config.yaml
n_kv_head: 5
norm_place: "pre"
qk_norm: false
lr: 0.00385
weight_decay: 0.22
warmup_steps: 200
Each number is 500 + 50 x the weight over its row's rms, rounded and kept within 0 to 999. Layers, rows and columns count from 0. Numbers have three digits each. The size before them is the row's rms in percent of the matrix's.

# o: layer 9 attention output (transposed), 320x320, rms 0.0607, rows 229-319, columns 288-319
# v: layer 9 attention value, 320x320, rms 0.0733, rows 230-319, columns 288-319
# q: layer 9 attention query, 320x320, rms 0.0775, rows 256-319, columns 288-319
# k: layer 9 attention key, 320x320, rms 0.0824, rows 256-319, columns 288-319
# gate: layer 9 MLP gate, 640x320, rms 0.0779, rows 0-16, columns 288-319
# up: layer 9 MLP up, 640x320, rms 0.0795, rows 0-16, columns 288-319
# down: layer 9 MLP down (transposed), 640x320, rms 0.0725, rows 0-16, columns 288-319
o229 096:514558551549452577415466476606388571481586517426392527512459500542549458491514536543543447521481
v230 103:472464401555448503529469495619547598467502497509537467595387402524502510561488528509511534556389
o230 108:569473554613495490443425483434510535474502472465555495555496484452516482468482436495511543548475
v231 102:486523456496444452564531485466492557509471481469485509545441547485527459554450485410491502475558
o231 099:538477493538529528518498514586505517532531512574518518580437436561517397541437602492419537527553
v232 095:606441449411434510493319424492513552543420495579513501505523454419447564452547536555570512511494
o232 098:534509498520542502481526457543546453422482540450480434433492423611500541582571465470580436444554
v233 099:499515502517371439494448543456532523519576500455508520549467437564505408512541551409468529607545
o233 101:529577533529533489500557450482405459528588581438529497510474565445537546564503536480463545533485
v234 096:480522522518524524500484483521475488479440483561470395471533462370489549542469540482465399547497
o234 099:515518450483491516543450534555543472496556479577562498453414494480526583500435533618453531477511
v235 095:458586508428528540483426588509499529476549452457512520517516539554467469477532511542508558498561
o235 103:488487461420499464565495459584686427570488531463529450510488546496466491527537504528553541477566
v236 099:539471466429496496560459520500561385473525550449536437562547487462516418556504507483572584517516
o236 103:537564435491458454464542581422447512482486485443476468434535519505525535539540528585490496456485
v237 096:598501466504608513447539516534551560504528517570464502512450603510531558520505449568516555467500
o237 097:530567525537502468523515462478531480538418432501569512491488504513589537470463523540419544570440
v238 114:547508518489420520507491540426553534433503488478611533526430432555507572495487561480542439431531
o238 107:504520556569431504499553442537407480465554589555513575570488477507532597524516494425496483554453
v239 095:536526508443510486397522489484613562531498431512409496539536602573473500448481562443475492476532
o239 102:514557410532540618512509440558519552515415506541505437499449464492522517504585584514514483558571
v240 097:422505553459518486450421483599493497459487453515519427502498455421495470498478545517400430541460
o240 098:587451449497539439476557488505608467514496543422445479496559395531474481433388496466535478440524
v241 097:579456467459494517388625533468460486577509480381520541415583505501439479444500497552499564507563
o241 101:537432597468475452550463555517560501481588510443455353525471542531457473616527580388413513483562
v242 100:515479449497539521509501473576502402389535487500502484442496505470541493504543457472419518457590
o242 109:557499521525540551572618470514540511435454541523495425533504526443596537508512466551451489562509
v243 103:513443578491475534503498444458563493506481488521538511533580491397581512462539464372473490586454
o243 103:534492466454514507474478415371371439370494524524462437444486505502512472529456397442555447484594
v244 099:509502484458538562500520563494544491532487397440489538526525614560434482466455540545597455542545
o244 101:553500511453488422467516492521456534475425539570479451486454599519521515519527512516534426427431
v245 101:558510446533436500500606522558543489590503482495568520440516529552499538487495482547585580519511
o245 104:448472501466498596505479569486547510524398521488558468578445556508546514494537434422515574455511
v246 097:491434474420531537572533472503454612514565510540517481605528475513459511486559422588503491514385
o246 098:545504505402484488517528521473550467385462557564499440535510456497506610384489526580563484492519
v247 100:438544476478462441394506557645478545548443586521502500464493528466503528579523596440535535554454
o247 100:476511511419524532483469473409577476499419466574555516560530513527460564560393508438589435467396
v248 091:560503604423426518395536516425395488528390529438455450576528519597528413550501462545579529649542
o248 097:479537479428447537507546478522503461519599518500402451515519512498496512552528506545500425499431
v249 094:569521420455573495390468496500418597589492536503442518489447510507543575526429570461468462422453
o249 098:457480472484522477466435529429611485560499476512419511475524478563544472465526538479489424518613
v250 105:512507419528382422519568428514630532600457495592424426445453454536514503503523523443477561437564
o250 108:489458510549552585507436440477473536379582452489420519482484618563557469504442465513511519508460
v251 099:540501501493479462597513467507423507528471515504486470481505480525466515489527467539385513484570
o251 101:476582545472497492606490610413567529568541454454512534448412504528543449580465500554479509463443
v252 103:482474476427468491455499572502391592476508502569401477557586379470369495516487471478518631555437
o252 105:532526395470448568590518518506595551561559495494491560507434448502525532471584481500562464464462
v253 106:557463516487546513601541486495505461547551517563463458493543510447454499439558479483564483535504
o253 105:499412513540492460457410534497500454528466502495583441516468510439497520490572441507581460495480
v254 105:515466446429477501498453540509500591420455444581562493501475556406415464512490531464468517476457
o254 107:526486468510463492537502497555584507498525470564530503489510493583432577472565526501480487474460
v255 095:404502450515438477549538460513438504525590495419541443551562530526425487419521527539531543558562
o255 100:543526428536435570498505557545468434637499516517411463473441589393523484460588461546487458510553
q256 088:475409524478389457440504489508532493551536463568438558461585500430446550473460549508541545643503
k256 090:397502389472487453557495481396462503481487498557543553505520508536513425509488376438505479515626
q257 088:415630527451665577566532494522539486540458547369549449515552516525523498480494446583467506393524
k257 078:536535537414538522437505445519560492425568518578550554541495463484487558477526498470518558456527
q258 082:418528534519526562489573569502517568516514444527477488496522537518419486510470479475525498555540
k258 082:484463453470513328539516442466512582495533448565518460442565540454491521555562442449470478547511
q259 093:494455590509499475470526460457542482532419438540528506490538521492454521470439421463485496553523
k259 093:540480474613509517430478467507498584425544514491487451458453411526489492519459475570488417542518
q260 088:509456503534507548554486439479403506455556526468516579434492564512483497550446461433530553494536
k260 097:455522479433461502454477480513533428455493557510456517450516523563602454507456441607417477471486
q261 096:428560449532521495505608471534487565572504531441413485503503541405429540519488534560531568595499
k261 088:556442548420474431512492481456479496545522526503484497505465498475490485496452524510530547550438
q262 091:530548462484480492558537446438412470480502528419521467483450497407459570500546419506364484518557
k262 095:549492524459557503382407494544471470430458452525426497456470488430516507556512476540567518508504
q263 085:473462568607594609481461498547557518504525522544532573410544496508460462456525523513563454412584
k263 093:415551612522466518501613475534496519550613460475452474541598507525509483525534582509474589522458
q264 097:460499461484463533546530525479503456490477433477424469548489422512482439526469564459534532492537
k264 095:545491533554507535457504605536483400506486520561596409517511452492434489534532502410500428537593
q265 094:520478470573545554524536549432506381571394436538528488409522559382471495501506526500493473525565
k265 097:528536481468579500505553521598561462485574568536483572559447497476424482497549469582451448493488
q266 096:521647412533474479464545470556468557414448486444457512463520520514519537560518556538538548411503
k266 098:508460512463448541489408519382494518450507526466464471436460485465466517439427446427445488415461
q267 097:465475437500481548543511609494553452524487495552577441558567540445497499545402481507489480481436
k267 095:460525489506513490475579523447533545509443619466520482448462493497519451535521474563449454431475
q268 105:472392460364423424443437521483551463520475458557506527474404392408480511601485425515544433550515
k268 083:539551516487376446461507491433529567557514439532514506505509570512515495494441585484477550467544
q269 092:515499509447507489532550468493453546470551443559528551475484516484582572464508552536443492487428
k269 109:463540619469533524542532512535551447483564532488462448481528550534467548517560577497496540490497
q270 095:531388500554452566475498504529511540557464430508545526440471523518564502514427502455439544425512
k270 092:443510510443595501509481446526455410408498584471452454426612495377407563474553467598520448564451
q271 094:453523503436535507543515450430516498493531544583482508400495493527532533506405458494407442516545
k271 095:506454537578503506515555546441412441489497486479464393559408500481423480497475505527620466540542
q272 101:482503515559439577511480541548477401457510532558482544534575482361574467510454524471469486451431
k272 102:532541487406455566449461455464499503497515518517551546506519466519514456530410469487485504372511
q273 096:500518552533476464489553450484549430515487443505456485503564447548603511557451521499496419535445
k273 091:473525493507623509478399447589455551516490447492494517509471565433446551530383471470516503577546
q274 101:627498423508547512589485452533408455515544498502527561500552478583501479587462626473442508428514
k274 094:497576570535547413534480495463535489430480482425475477423451517493536535492513590483603482467459
q275 097:484468480551489651470492550542437460385445478465502495505520543483470480543467486424434498488558
k275 098:466497475401412549510526407434489462526451485509407440450542510610458562477536518479523503470410
q276 098:490461438498490495501476518588548461518544449581572530422461514488585489529547501536463492533508
k276 098:536553525492482479491531479467471586464431577437464470478437447504495544535464524507456520630529
q277 098:395537499491582518426511572515472517540489561436524465500471496486492510534401508565506476618573
k277 093:553462534425545619508545448472547448441403526559516588524483542510475487388571536447483571524477
q278 093:473397514494505377420479457367572545467421561402523555452495515450567434498533628537505507488505
k278 097:492488431463521505480489516476538597546563528486479502531545520418437407498478451555615498505535
q279 095:509526541445536623580443544492556484491455486456568487633453441521575490558542452466502569484477
k279 098:503439430447502481344539491497452516475533515520505486413565580514409519470536509468508468523479
q280 102:463595463599530532553481532466536475415405515413395630470565586550497481427534481576566485502530
k280 100:552463403469554427488571535453575473460453559542568504519466419488450436511450499522500580488482
q281 091:428493449562459401530580480523525589472423497600481495485538562481414521531504562531415542511589
k281 095:485500531502439473508489478361575538475529427495522596395456543484490465436567474543476506493514
q282 104:411434542519566546509463574589539499469534449458543497482554523488569601468584642528447541523520
k282 102:544559480511463388484557564485448432469470477480477436417497460503494476487500436551474496560447
q283 100:410522511421539456541521517445559448484463547509523461525477509493520557565514497529473476441532
k283 094:471468493466527511426425537587472483508506549511603501441599545492462477426392486524509574531500
q284 091:516493530463518543481550480493485575446507508483508442583548431545571452445432554639519515464517
k284 092:448464496456530494515479482598459580433464542536436457467570559464484500484471473540563509479411
q285 092:501448450503476618490512460575534539468427599497498482482541497548455486498514430523505453506390
k285 097:491471534575561553516460511462542537501510483462591531472501502475516527494453478478484477512532
q286 095:488524486576502462442565562486499536458389528483523537521463547555488474472476530471472490471490
k286 092:444548514404576483493544466502495505467531548561547507455442482499481467547504465401556525548483
q287 096:456526548474458577461504562502507535547416513544515457523351479475552546501563458364563518446416
k287 092:522516488564540492586492514419432476474566501491551517496509486518546504621434451557437538487673
q288 087:430558526514518536559536527597497478503520500401529522469472533500483482468548521610480514461524
k288 071:540460536417565425478499544452558514506545480492521517577534420463396523555476530441537536516476
q289 074:595410468480557488459461523375526560512458639487577531497441482520513497552485492363503481477484
k289 079:634440605518549569388430545507518454516560446388555544554493499528516514478531441542521533453443
q290 082:464504574512513497612571522455539497490491554474503454516385485507481438523515511425487527430459
k290 089:540533531444559560505532507486558559452504586525496505559522514501467493438573588490504522416495
q291 087:473519501475473493483552458437479567485442370521545538350524444544602483513407521536573530553529
k291 090:497574457486445482522456528480492506437557484500489441399513424525409453585555479438465415582498
q292 091:409524506524456550499553460480532410508513445464484500525543497456470522517514555535558572507513
k292 097:406447475549454586527467504537337548481547453536508502487431506493497477527513549367532529381501
q293 094:545539492478477525483586550565499509549551423485439471485514472510513531516527438486567464483508
k293 100:460531477383441406576449397593567509533539542513432550467511584456445489494531563549512577509452
q294 096:449495497469457442444464490489406540466508453489543534517465439473507459523389510462483523535558
k294 098:526548483545502506499508445407487410425526542510492546486472503517503566527495441565469486572502
q295 097:421535447485484552504561508370493459478598517420429465614496572473510467532527418492474474405519
k295 102:461547539523415456502551527464489441462448599535576529507681551458418481450428541437487535536510
q296 093:404640555436500450480419598534544504512521552440481556509493516509533480542457570461498522455519
k296 098:531458443493504470523464467465524450403391487504448497533502494596547622491449544474538538559374
q297 087:513567498638588455499547485492486586504486556549563386544482485480530430483608533615514586551433
k297 098:606547488506460445529513494530509469496529499502553524464580464441492514503481517463518539578431
q298 090:551476515496534480599495506512594549531381561482555513545485505489480507513503321539471473437518
k298 099:518433471541483397460464524457505443492490503525441596460548496547577472497603467542555522567510
q299 088:527472459480420494561433600535494392537553547462487461575531458466432486556450498536440485461472
k299 096:453468428522488543535484413580458470472555521541462516529455439454493533459492480432515458520477
q300 075:516519602563506520480521396452571475458420508484476486445533499517519525460504535445547499528468
k300 133:480467520457598481489528446539542470581605439506506497490568431512538536448512530521529605548470
q301 097:526533482515506529507557460548475441508500551530472460488531530499554547435511487636487492503443
k301 082:549557437463520489435545512421592448452501494532495507499460446429491518507488509502470482531493
q302 088:510470529537489518498450532490478454537595519417410480487537550501411396512483650512480490468481
k302 095:523532441453555498549572519453517575506443566506474445476483498535624539465500519442524495519502
q303 096:481564470545527583483505490498520461547442422595416494409521534547547494502504502497459427500458
k303 096:408501501439447521541456435504611491503528525430552473516524561506565464498420462470571513536496
q304 094:462506478496508455516498461532492474523575572463485521515461548553506515481496486573474523486559
k304 096:485455605495534553556495536495527510545472548476570531511476551530506503504541505543464508521418
q305 096:486541450446486438438496455482472539482565484458521492527528420458445543517467505538539450434540
k305 093:580481454558421489551490491423535454473507513536471477475516476521497510526505553509559550572549
q306 096:408476521530527489417459481467506468429461525461445519523567524473615586425369545623456563564489
k306 092:486498455492487525483552606415490426574501506527526398461520571537498493505525545491515497550467
q307 089:545527614423508487451548536527396536573425504440491460443443563496593513520582528450518527500512
k307 094:435510423485500416468480531395556533498466469517546526525453436551437509463445497525512522556504
q308 094:415524425519470479483373495449577477480513494469521537537424563505532415604481521520619597514475
k308 092:510520552522543600561497424535490528492496445521504501490527519549527455476499469515397459472549
q309 096:513520538516416488555562513514539459495421494408499461496439519408535429501532601549504502469603
k309 092:480576544578556489482545512549532578459422432439555454477489460469491493425516508480484489595525
q310 098:448450503483489487583532471654420459438547478550441447515474500487520487510481489509516505447469
k310 095:420548512424480441508401406426541505497405573483545477442486460484498553419469537459447505511547
q311 093:455589451525520511491587546498463557487546517571537480393534450506519521498361547562476515482483
k311 093:483528527461434538455515564523403451474472578413540480564507500519374461453573539485587580501477
q312 096:410541480550510468455472483544567534572434514461465599505430544426527472469451614511492447615577
k312 092:580460535460473335433462492466542525462489530434473486437543467484525497462492490637511531496369
q313 101:551498530520548363528527549526428449427500509565574489504505468462453553494471516430591491510479
k313 099:550542435493472504485464492524488469420544537492551525500535404588450460492439543367521401530501
q314 098:595469539497567455454574439436576536601469415447485588580503470455564458475466602526455598455452
k314 096:412513481484417404569455571546489567458510590565534513430508507455522472516501422514483534423427
q315 095:519453512455535444402522415570563512444541571490466481500458500542457530440497520399446421576514
k315 089:520445425432535485602553577492505520546527405546463484527457646482556437521557426577469489572547
q316 097:382489489539553530529423542541533487490516552492460513495577497441523501517508466524449546437533
k316 094:602497551415479574441553488447491500466458411477538487516514524442373453464464580525513588493492
q317 094:498474408512451488530466470398456423586397548497563534492495472542495461434632487485426537531445
k317 092:591548520472554563423478491516573490476477385518424508462477627474497549457560489446664562549483
q318 093:485545478466513387503487546483476485437459494485524475474484523506594443435480569482528450402447
k318 095:497432556517547542518525550478509561544494520503515511456506435490466485626502492422433553430462
q319 093:505440485566502410533529488483486474497514464524415484495584473494507398430415480598506535447538
k319 091:514584467538416520557533387561471485511529516510498504554479588467470541605527517492536389497518
v256 091:556429614506503475436335540592538607418470519480453556527432536505507529442547508549500544535411
o256 098:553545465555533497516476510565578520463466505432442506486469499544503488541458478564483461463420
v257 107:553498514444505460518515494571442570498416544494497476520545537529507508505633569538525544424547
o257 100:481448497413448503472553470587455552565474579526470544492528447466519532440556469587430510614509
v258 098:520475573501436524466429443511491566500545417429506483510470487485514510594479514424579453562490
o258 098:533535544562527542481504496498467521460501396443478513492456464409479419515514489529556519575538
v259 094:423585516517487576428421501563450589501461509547491499424526443490492530503540555567470518620516
o259 096:489510444494448496503458479443479531519443430473444473459453519538545640547525501464485537600486
v260 094:396450548580542479519565624515412561542436504524486489553481503475413478539529472507438487475526
o260 100:507499447444538560624500541505445467488381420494537466499410485445467427515485528527572523464540
v261 101:504512420447490506585569529511467470545433543479499469451506449412465477541445399467583509535452
o261 100:650405466462609532505465585451524458582546445614520503535407435506515550589516488497608574573514
v262 101:528449535523492431438475546447539478539583599533561481489555482503511565485481440473521520494591
o262 103:486478470530560457484560433404489508503594564472509486450605527502635465519516482450511549462488
v263 101:540477615524499490472602491458491425535541504554487523504492474542448516489473461447464441565451
o263 103:609503418547454461515498488425491502470436521530433485509462421516525547530542548445503557493570
v264 095:510489507455457495486475513454428528590511476493463522507509583492393495463565603500528523566477
o264 099:566558485493487564518646532468478446488472604557435601563469521557514494501658537537544441495489
v265 097:571475527463516591451524474540486488536498521557440519382535541504487454477465483567398517518534
o265 099:609515501525563407534520422572521532542510554547439577508542542460458519471624529477467556498557
v266 099:509508515499527364507449527518520421564585509512458500463445497505470447464448463458528482510504
o266 100:601559471446579453574546500636559408469482533518478493515511474466472510516475504509478428490470
v267 094:554472460477477473563429516461473451501468435459496475405483481465558514509372453475576509515469
o267 094:518528501477496513470470545398574455488578493513520473581513486525535466448516506447439462457500
v268 105:486435523513462498416504506445399507543484513532425582488471493490555444451547457444485427483461
o268 109:456396498463541607543439567586572492559536385448512591472419428473379560557531428456565512438577
v269 093:441500550398517474483521511502473534505560482494408505550514513579537498528547495575489501518600
o269 094:483545418444585463512521538571501475513524439460472526469432546485470436524441471487491496540548
v270 101:547542507522527411558451601466530500414379585629507506462492592485486461550559487554485502580485
o270 101:443429425576509440415542502411463460556490574521450449444590473520551425502465512494544493493463
v271 099:516463495565482577497505510455513466486558532529506392494574498375559461468459474489401545416513
o271 101:538429522441506455413554506437510536475556473468478458411612592443505481451445519464542576482422
v272 096:469485489549449450553466498467520429453542468480469475537485423465468476456477509502387569468550
o272 101:482430550534542477477578451430477556402561550496405415530405427560490538471487600531496444470495
v273 103:462549463546484638489484481539466529519593407524515491435502458475549396471401464487496545480613
o273 103:505541454519532525412507550643498458524516583617551422586548476545425443437501523504482462622562
v274 103:559417441494490512362531495557447518459432446555599579500503427472499530466479550433537472582500
o274 105:517453452486496510528411473481432501555496505464581445504501406454522487514510496486549454436598
v275 096:579415575507489421482448467550423505449551506535536552575502586473493457531445546410530563497572
o275 099:475456460469495483560532417509479559499566541479502589467469535483446536453464502568499471543462
v276 091:452400536526517433553512492435448545592402502494525557487555518505505472573494575506583434539418
o276 089:468498525450454448533505578455441482517520457518510476511542513436383548562498520526441528574505
v277 095:540531544539525515488538506518518460514444449616571462497489484489377556477555500398478586517444
o277 097:459513530494430523567515445435424499464503519564571457598428524596522489604512429464536476467559
v278 095:485561510485519479396530553539427509490565550510555532486556486433489436424490414441517513547519
o278 099:499406541521447447440456515493493478451598531416571501527408506549547460460485449407575463523482
v279 097:508540579489491544572471521451498542543509423389480433548548508432539469474369482541554414535545
o279 096:568517458444513491559519394517468482456475476482494508538531559516471570508427560471511443520521
v280 097:461465480514547548455487507440407562460435571497472485453453482521498502501502521441518552471506
o280 097:458565426412597597490521521485443562533502539529512476461393461488511582561504489395458534485505
v281 096:506578474526513549516548544510524416517478530499481447446485469470494436507478558525609458527479
o281 104:465453460499587541479547493490514437495513507589514480536545550508524508434529567461561474515426
v282 101:476494502531502482482502448454485467618568416575500480500484478514512449468439454527516531430365
o282 103:438488525509510567462522552456549491592595487473436383432455476508456383523535451484460596533475
v283 099:500577507575506427535620421509445515436460560527435581397489522420574465489521534564427481585530
o283 096:460415360607451499481580494480484501503481484673446519465500522488450488571457488501471453574530
v284 103:440465495552504524505496531445677461529451523593581604498539422489531600553414502462458443503481
o284 105:393527540559530522509572518444608444440485551526451460542630450510501590457442571459534442438485
v285 098:476519412444487446470472446456454473435542518486497545395577545560573558506616452553490532588412
o285 098:459459438355558558435475439405521483574467536496466605434469585611530463521521509530455551490538
v286 100:498551523473450431552545546454454478431564494537512578514578449534525461440476475519465515589383
o286 102:508417478367457438619478414478482437525556470451395455530524619477418508470502493492526486499505
v287 103:493548595525498527502486466553481549542357509511416555486493448538579505473356473542437581453480
o287 099:549510524597522517518415468537575550502447447484485546528384379506466467513481467541540531530521
v288 095:517529469487480526497513422531446535461512488532489553553532545458456507555504423438620508478424
o288 096:484554422461512488447532506494539406472546480502451490538499565493544514460489448523575486486366
v289 097:440477515524561562408530490564395510419546518493483548470497496488439491463462478518535559577510
o289 098:533495506623527482451535459490470519624601484503498551480493496499531441423475554582459522525506
v290 097:609490490427442559359524493390577477438484524536463482481436514444490547483503463472502573517513
o290 097:563543466499415527513443519502537483574555440483617489491452487454504497483500489573510544470523
v291 105:474579446405450513426446495527529513553483458498530464466517549425467480486442447477413502470422
o291 106:533494366422489520567424510521486532535520495490550475423423510499453522541495505461511605520489
v292 100:498473400430496529532505443456645489476461444586502467507482538434454531487532412507489481436508
o292 100:515495466466528447433432429445507435429463500611540424500481544560573500525473426474545405595500
v293 095:545468496517519429439525515551481531502514525489550529492573492486571493422462497496576483479515
o293 094:494495396494491517566556518554604399413534518458570521538573434478509535526521490428501477504573
v294 098:471458492539472526491496480551436505454514455567478424449596498543526540430428397526439407464460
o294 100:563505480564501473495515436542491464435489589568478466445447446478468508511485342530542468548532
v295 094:492477499508487462542651538454415576517463439532572511381424485562463558488463536468565507552507
o295 095:558473530503511513585449504489421497470411478549466477473481440478567504475495522512495458569545
v296 103:560522479552557467490570523607527450519538557481453463494499465556520363504423574518474490506513
o296 106:542483388452507493518511451568501544503492478536517609504503492576465434567490453463543516419542
v297 106:533480550536519383526465458461468520493464602504461483492492499512504457394428515596535519485456
o297 106:539484527536507401577539541420562519549483517452492481473513472457414592535521468570446548486476
v298 100:463487540551479545421456411531458547608516517538472439474477510490490506534480550478482502531520
o298 099:500540486522563458436460528489487441444459507507426537490417488464542543635526446495502487554509
v299 088:441476486437490567518512472421572542418540433488541552475605492457574475466512535512528473462422
o299 092:462482531522446525492518443450553459405433582487468444506483602440499495481517497528419538602455
v300 095:385531483508469570477556598517552477452517418520461496590523569493519498479555565513554535451491
o300 097:555468499495428505459486499492616580465469492494519429479425519602498494523617562429506483436509
v301 094:503457496504545534439498521475463549536592470547462546482401543499593505539506544443564610612551
o301 097:401490638547472531408479492479499438445554490512611517436503576517571524547557490459488493542448
v302 094:570454415488541517525524457461514546476483380563462513532538490524515494532512526559480451548541
o302 098:407483529558566583513553487488472407421513602552506486527477479457498517435470485509414514483504
v303 093:459493549447469530519481539523539338536518549419508455514522449436490548464527527591543525468596
o303 097:570575513488551508432519481455511524568488523461495531522475519427605536519528444552385562573571
v304 092:545431510423480489556530466533459545463511583463488464512554501569359511435484488521469538491534
o304 098:481477508525460566463499580615399555500525539511495523523553542619484540530628558498468504529408
v305 095:436497522478492497502436527468630493499428408481594460506503490459476402496515477503606487539395
o305 100:512506627488527438493381555525493539483499568451589444492597539475514483484480481520525472455461
v306 092:637545515515503545530497539475553497518481526566455564517512494483555474528469552530533489464422
o306 096:550524540518562469629341472458510446480541521576482584543487534460399464482475569524604540562484
v307 100:494513515599540427468465543570476581579516431481552558508420523475588501538464554450541477617534
o307 099:479494470629513429587462569514480459491453479482500550545459423509405534445447494469519602486496
v308 092:517550436586500524431547479554569495391602472531553412579516550516445465440466462602554494470519
o308 098:471460454466527546502532480495569441474511470450474473564675485526436545455476488514617462569578
v309 095:445572499545543399563504540518513427482570590554580393568460384491413571533391527432459521451536
o309 095:533436559412446507486536501487559516463607561500603526486490546410521537419545533457433525495544
v310 097:535478527497499526476465455519509476523485505432459526445541456520533497454463510421600519534537
o310 100:514528524506517524515510478543458573442565467465475492524552451454494490411512553497486551548470
v311 097:503605478466552451576508551594480504423465522481485556478503445497554491508402501547429515494496
o311 099:428498468511533458486471524545485483495457668454432483543503521559447487494499452499511494504524
v312 101:469643409484559449526432554570469518477466474468560509524549509484608480540491566518505446543552
o312 100:489484452462581498542489488478498519419422533531613521513529402621513450601432475450499493600485
v313 095:550481656441560569428516500520492543551548397526422445523486546459459558478465542425618522513512
o313 097:562429524494473538532468443533516595457545462553427621539538506476535517476429540490542437525517
v314 095:466495482555446484480465596561441572517551544558460405480498514580478492427465485483502484525412
o314 099:486484452480459547496496531526535471485507455512568509529456572517523438451537368504530556572506
v315 097:541563473469546461395637528518455466470459456513566536549515500559496489445504496523487547428601
o315 101:496469531425579490514544588576513546475456538500529531576500564507655483454517515429532567445573
v316 097:466535528541518514516467487544448408439528583534465527558579559513451421544431427449525525581464
o316 102:452507452438496532530428525524518497441583553486514522493550425480407402476507429484506513485489
v317 096:576493402468497550532456547497435559449457502424449452464500555556531485520445478534522519496457
o317 095:522483429469510519514410461464473480409383556457408511437619513482499436581497480570505595477416
v318 096:526436545518535602478542482566502499576470565427489574479499541439616452529539445449629497488368
o318 101:445526571586524431521463539526490571525465449438562525436457545515481474478497514437574458530582
v319 095:577614472609528429472522476525496555533499452511449426472509523486483466532618501426621506488623
o319 092:488499548489533577525566548518463536535485445478558515533485545390511393519556468402530446562499
gate0 096:545497582538528494497477433493515497516558476519394593597450515428523544395435427533510564508372
up0 102:476508507483425524493491500463476523558482553518496589416481484460460513513458456498552578374512
down0 101:478543450472499542425501453588537544463542476465561570499425489519488493446568477461467472462540
gate1 101:408527439513373471478607448503409538509449515504561410445411453513428421555455452488510433532544
up1 103:434453552559443479585473525439487488510544501559469555538436546489480523411516566560532528476514
down1 102:543496503597570543583509555519507540527534551554573501527456537489454568527430594453505469530549
gate2 100:532438541484445435495454454501587465430497503517412455484438529422485499504485445491435513424365
up2 101:533491421415488511476515499360542576517466535580435478547583470463427531577517428624470522462399
down2 102:525520465487550414492480571563545452484518474562408473542554545440499610559452374517435527505480
gate3 101:508559585539489446422446451383547562485594591454471415480460419510491593590409528385553505483474
up3 103:595551480468504545415440510439558488516544522508467410508392571513473420529448479457447540501537
down3 100:503463473515391630609563535594385447505564453542441532428457471466461564529545487505444443521465
gate4 105:524413522532533544481397497590574426476579497557452513454456496469551469512530436429511540433573
up4 106:568528508573472442503506530391478505455443507491537560424533479502532368473478506527486508486470
down4 106:503446498489571532479593516442400512432511512467564480549556514465501444582477572516448435447502
gate5 098:520515503504437490468470507513469480380500545508492461453521551533464491514428335525558494528558
up5 099:550568527519473522461439547494387435543478531535508489540521428536478590495485474444444452507496
down5 097:512559574505417468549487476577481500444590518521495584535433510477601503461478586512499377481534
gate6 101:482407392580526451510452604611518426510544524604476460442527407629547510510450590437492452508583
up6 105:457500502516524502415563463448481471452504562539448409545465526504416367413579459464455572438500
down6 101:536501513423475462476441605392402538520531439516506600571577525529517432451454437397475542488525
gate7 100:508481397478546523519510506499520405527531519518472479531500492454595472547590492464344579498531
up7 095:532491598421504479502465528506586652471443616518461493451518549475514598548367497494479418477495
down7 096:490545494404453650433445539501447424459487539570518580451518524515518532515520503423528526531441
gate8 091:527614412469612437540482531511470522458425513533531479431495467432524453391428507473493522539540
up8 090:521422527556547528529529563592482475501545530516458471485466431566518504518532528567538442536466
down8 096:632522450524471449463474408508498539512472541516410504581522524450516349506527594452484534446408
gate9 095:562545569487572435415446498465555504536557430522444482559556524475562517541586615505473422495499
up9 103:497478507516455479487487466501521570548440445543548478471491526528455552503553553479421496398559
down9 085:511541505574515498490537598484513530582565547503457506638519506446548545527505453514540462475482
gate10 100:544530473464539528520451560535554525564508597425504528529548456525531628553463502427594405465484
up10 097:447460406579534550526546491514485494535442543543477486521482503530468497521584547432474580529563
down10 101:469357461416478565481490501470546458479431451524508557559464485477469552524539505458419539604488
gate11 096:623620510537539422506493477503567533573509536539512566513560524503496558529540408508496541406453
up11 103:512534524529543503466462479474484513497497521571490582556520507441530575556487527530546495551470
down11 102:486381467519546480458460528476477484447482453573503439631499450570461416487502421503519564475472
gate12 098:529508505422436498559500429403509464544453496553457472444531465513560501541391578535524547498387
up12 096:438506524457401535516419546477559503601549505469480481461539422497463492568349501534533519460431
down12 099:471459579466468383526529502461375444515565521439528534563477494560528405479476512472516469468426
gate13 096:509491449504516469561540541492520473583569507485457549526441519443531524451465538495528537492389
up13 098:481541545624526541524386509542508487482550545474494409555476511574466485542577477467494404432514
down13 099:461522565481499543530464411580505475558406446439497500550495482455510481423552401544546534487506
gate14 097:603489526481481486516502525584516486458521529428580497428477484569588510476497461458509419486464
up14 099:527473506511520505516487525522529544524503502538444470471514530578597704503464518382528555521465
down14 101:519486465534485499459451483462448531487556575503522467562487475469552602506480498453406498526590
gate15 102:533473495516491528531503508515505521540520521545456447526518454513501569439515454535447521460412
up15 101:449553541516543562475506589558553591503419519587545550512463508469592528435563506551442531473445
down15 102:511428608453562472468430469534472491499479463551553522612374517515439410452449547476452505420443
gate16 094:480368502465574498511542530554496450478432524492440495480452545475529559470511490533567445504385
up16 096:543532563529508568568412508446536452515511542475589487487453500498455492551524487440555340494485
down16 097:557490505481446444414459495445583429544533543511509458478488581549470492495494541465546525481401